Weights of a small GPT-style language model, trained from scratch on English Wikipedia.
Size: 12 heads of 32, vocabulary 3382, 7.25M parameters.
Architecture: untied embeddings, attention and MLP in parallel.
Training: a variant of Muon for these matrices, 133M tokens.
Each number is 50 + 12 x the weight over its row's rms, rounded and kept within 0 to 99. Layers, rows and columns count from 0. The size before them is the row's rms in percent of the matrix's.

# layer 7 attention key, 384x192, rms 0.097, rows 230-240, columns 128-191
159:69 64 52 53 50 51 48 69 40 82 55 44 25 59 73 51 18 54 38 42 29 66 71 37 61 72 35 51 69 69 51 33 42 45 48 34 66 22 60 49 34 66 59 40 66 48 42 34 41 48 59 59 53 44 65 54 53 48 44 49 60 60 69 43
122:53 68 49 46 44 50 55 73 51 61 36 56 57 65 47 49 24 58 57 55 42 55 72 53 75 57 52 36 64 48 33 43 46 39 60 36 57 33 57 44 62 63 44 52 34 43 50 47 41 46 46 52 51 32 62 52 56 47 41 41 50 48 50 16
095:51 50 50 63 60 44 44 25 61 51 30 64 48 57 59 58 58 46 49 48 68 56 35 54 37 62 50 38 73 63 27 53 51 47 23 53 54 58 29 52 51 58 27 51 42 46 52 24 60 29 54 72 51 61 59 71 40 47 24 39 80 41 56 43
095:59 47 61 62 42 30 28 66 57 51 45 39 44 51 57 34 48 46 34 56 56 58 53 36 26 58 35 59 52 36 51 55 46 55 37 18 33 54 49 64 47 45 52 55 40 40 62 54 50 55 61 63 49 52 54 72 56 45 56 46 40 54 43 55
102:51 52 31 39 30 36 47 36 25 51 44 52 50 67 50 74 40 45 34 20 51 42 22 62 40 63 62 54 35 55 38 51 72 34 59 57 30 53 40 65 41 63 33 45 56 38 66 33 58 50 48 58 39 47 58 29 45 54 49 61 41 51 43 68
106:42 42 44 57 46 44 54 38 58 38 49 51 51 44 52 56 54 40 63 50 74 50 49 42 56 35 42 30 35 45 61 34 46 58 45 59 60 71 41 52 39 48 44 58 48 44 52 52 61 67 53 50 31 69 52 70 35 34 50 52 39 63 66 41
095:41 38 44 57 30 20 66 62 49 49 68 64 35 47 61 42 62 48 59 49 24 44 60 63 56 51 76 36 66 53 40 71 41 54 43 63 46 42 48 54 37 53 41 60 23 41 41 39 45 37 45 35 64 18 68 41 49 62 54 65 52 33 43 39
100:62 61 47 43 64 54 51 62 49 57 33 47 47 57 57 24 40 58 43 39 47 55 60 59 38 36 33 35 64 36 35 48 53 85 53 65 59 69 44 35 57 32 40 76 48 37 51 61 34 75 11 38 51 44 63 46 51 57 32 52 61 61 40 38
098:60 51 56 64 43 42 65 47 38 41 60 72 52 65 44 67 47 58 51 40 57 46 41 67 49 68 51 31 44 43 81 43 59 29 71 51 47 40 51 12 57 40 31 38 30 54 30 40 63 51 61 66 57 36 58 49 55 40 51 65 45 52 60 55
097:66 40 50 74 77 52 59 33 37 50 63 45 46 49 45 51 47 52 51 71 31 58 70 34 49 54 31 60 44 60 42 51 42 53 29 49 54 57 34 45 43 42 57 57 47 51 77 55 52 49 43 51 47 12 61 44 53 58 59 57 56 61 37 69
104:39 60 32 48 51 63 47 13 47 56 70 39 31 54 54 63 38 57 36 40 64 62 46 39 16 42 51 47 64 62 55 37 65 55 62 48 63 54 41 54 54 48 58 58 54 55 50 50 53 70 58 48 56 44 55 31 49 58 51 38 45 61 44 39
# layer 7 attention query, 384x192, rms 0.0956, rows 231-241, columns 128-191
099:36 38 46 56 54 54 64 53 57 36 51 60 40 53 24 50 58 47 24 69 47 42 42 56 70 37 68 26 58 47 72 69 49 47 51 51 65 37 48 57 66 41 45 49 65 32 63 45 51 39 41 46 56 51 61 44 30 52 32 61 69 40 28 58
103:43 63 41 43 53 65 42 42 58 43 64 36 51 47 57 52 53 57 47 60 28 40 54 23 48 69 60 55 52 52 48 66 65 66 53 64 53 35 30 49 39 34 49 35 51 51 49 73 52 46 46 52 45 64 40 50 40 43 45 57 53 51 36 30
099:54 42 53 69 32 40 40 59 62 51 45 43 28 40 57 62 29 34 51 62 59 63 51 35 30 40 43 35 22 53 51 70 35 71 36 56 72 57 52 70 57 40 44 62 52 52 57 39 38 63 54 48 24 56 36 77 50 56 57 47 46 58 22 55
109:42 65 38 59 43 27 65 14 45 39 66 74 47 75 65 53 50 52 51 55 65 38 29 58 39 54 55 84 44 53 39 31 50 61 35 77 46 64 30 60 49 32 42 41 67 43 37 55 51 51 55 68 51 45 27 52 56 49 68 61 56 42 48 45
108:53 55 50 59 19 68 61 48 49 69 44 34 51 39 46 38 39 67 80 85 45 59 71 45 47 47 55 55 46 35 39 53 66 64 49 55 46 37 59 48 37 48 43 66 46 44 68 61 54 67 45 51 53 46 56 57 31 49 49 48 68 73 53 25
101:57 44 72 33 34 63 45 43 33 43 34 48 22 48 42 45 49 56 21 43 42 58 62 69 54 57 62 37 61 56 61 47 49 59 44 74 44 42 60 42 52 50 47 41 38 44 69 47 53 63 49 49 78 51 36 55 56 62 41 50 35 33 43 46
101:63 47 38 57 53 70 52 27 80 54 50 50 55 52 57 65 53 60 21 62 36 67 62 41 52 28 59 53 99 45 57 53 58 40 48 69 72 48 56 30 33 47 59 40 54 47 54 42 42 33 43 54 32 38 55 59 63 39 34 38 63 65 53 44
103:54 54 61 45 44 46 52 55 39 70 55 66 30 69 58 66 42 54 66 51 50 58 30 46 54 54 53 49 55 56 77 49 56 43 61 39 70 75 35 34 30 57 43 18 60 48 38 67 40 82 63 49 49 58 40 64 52 54 73 33 40 54 34 65
100:51 58 48 57 53 47 55 56 56 67 49 51 50 58 36 38 55 52 77 63 55 49 68 21 70 32 46 43 38 62 52 52 54 43 50 51 50 71 41 49 46 42 62 55 37 42 43 43 61 47 47 53 30 25 62 63 52 76 57 59 41 29 57 51
111:29 43 62 56 53 50 44 54 41 83 30 37 58 37 72 63 43 43 67 57 64 61 49 50 49 41 49 43 44 49 36 24 63 51 59 25 42 43 51 51 19 62 44 63 26 55 52 58 54 63 34 54 57 63 54 60 58 72 46 58 37 66 76 27
103:42 41 69 46 33 29 64 57 43 62 53 29 64 60 48 53 42 74 63 38 55 42 51 53 28 66 55 35 63 66 32 42 39 62 47 38 45 63 56 37 41 54 47 47 73 48 51 56 53 81 51 64 54 38 42 29 46 62 35 36 55 78 58 61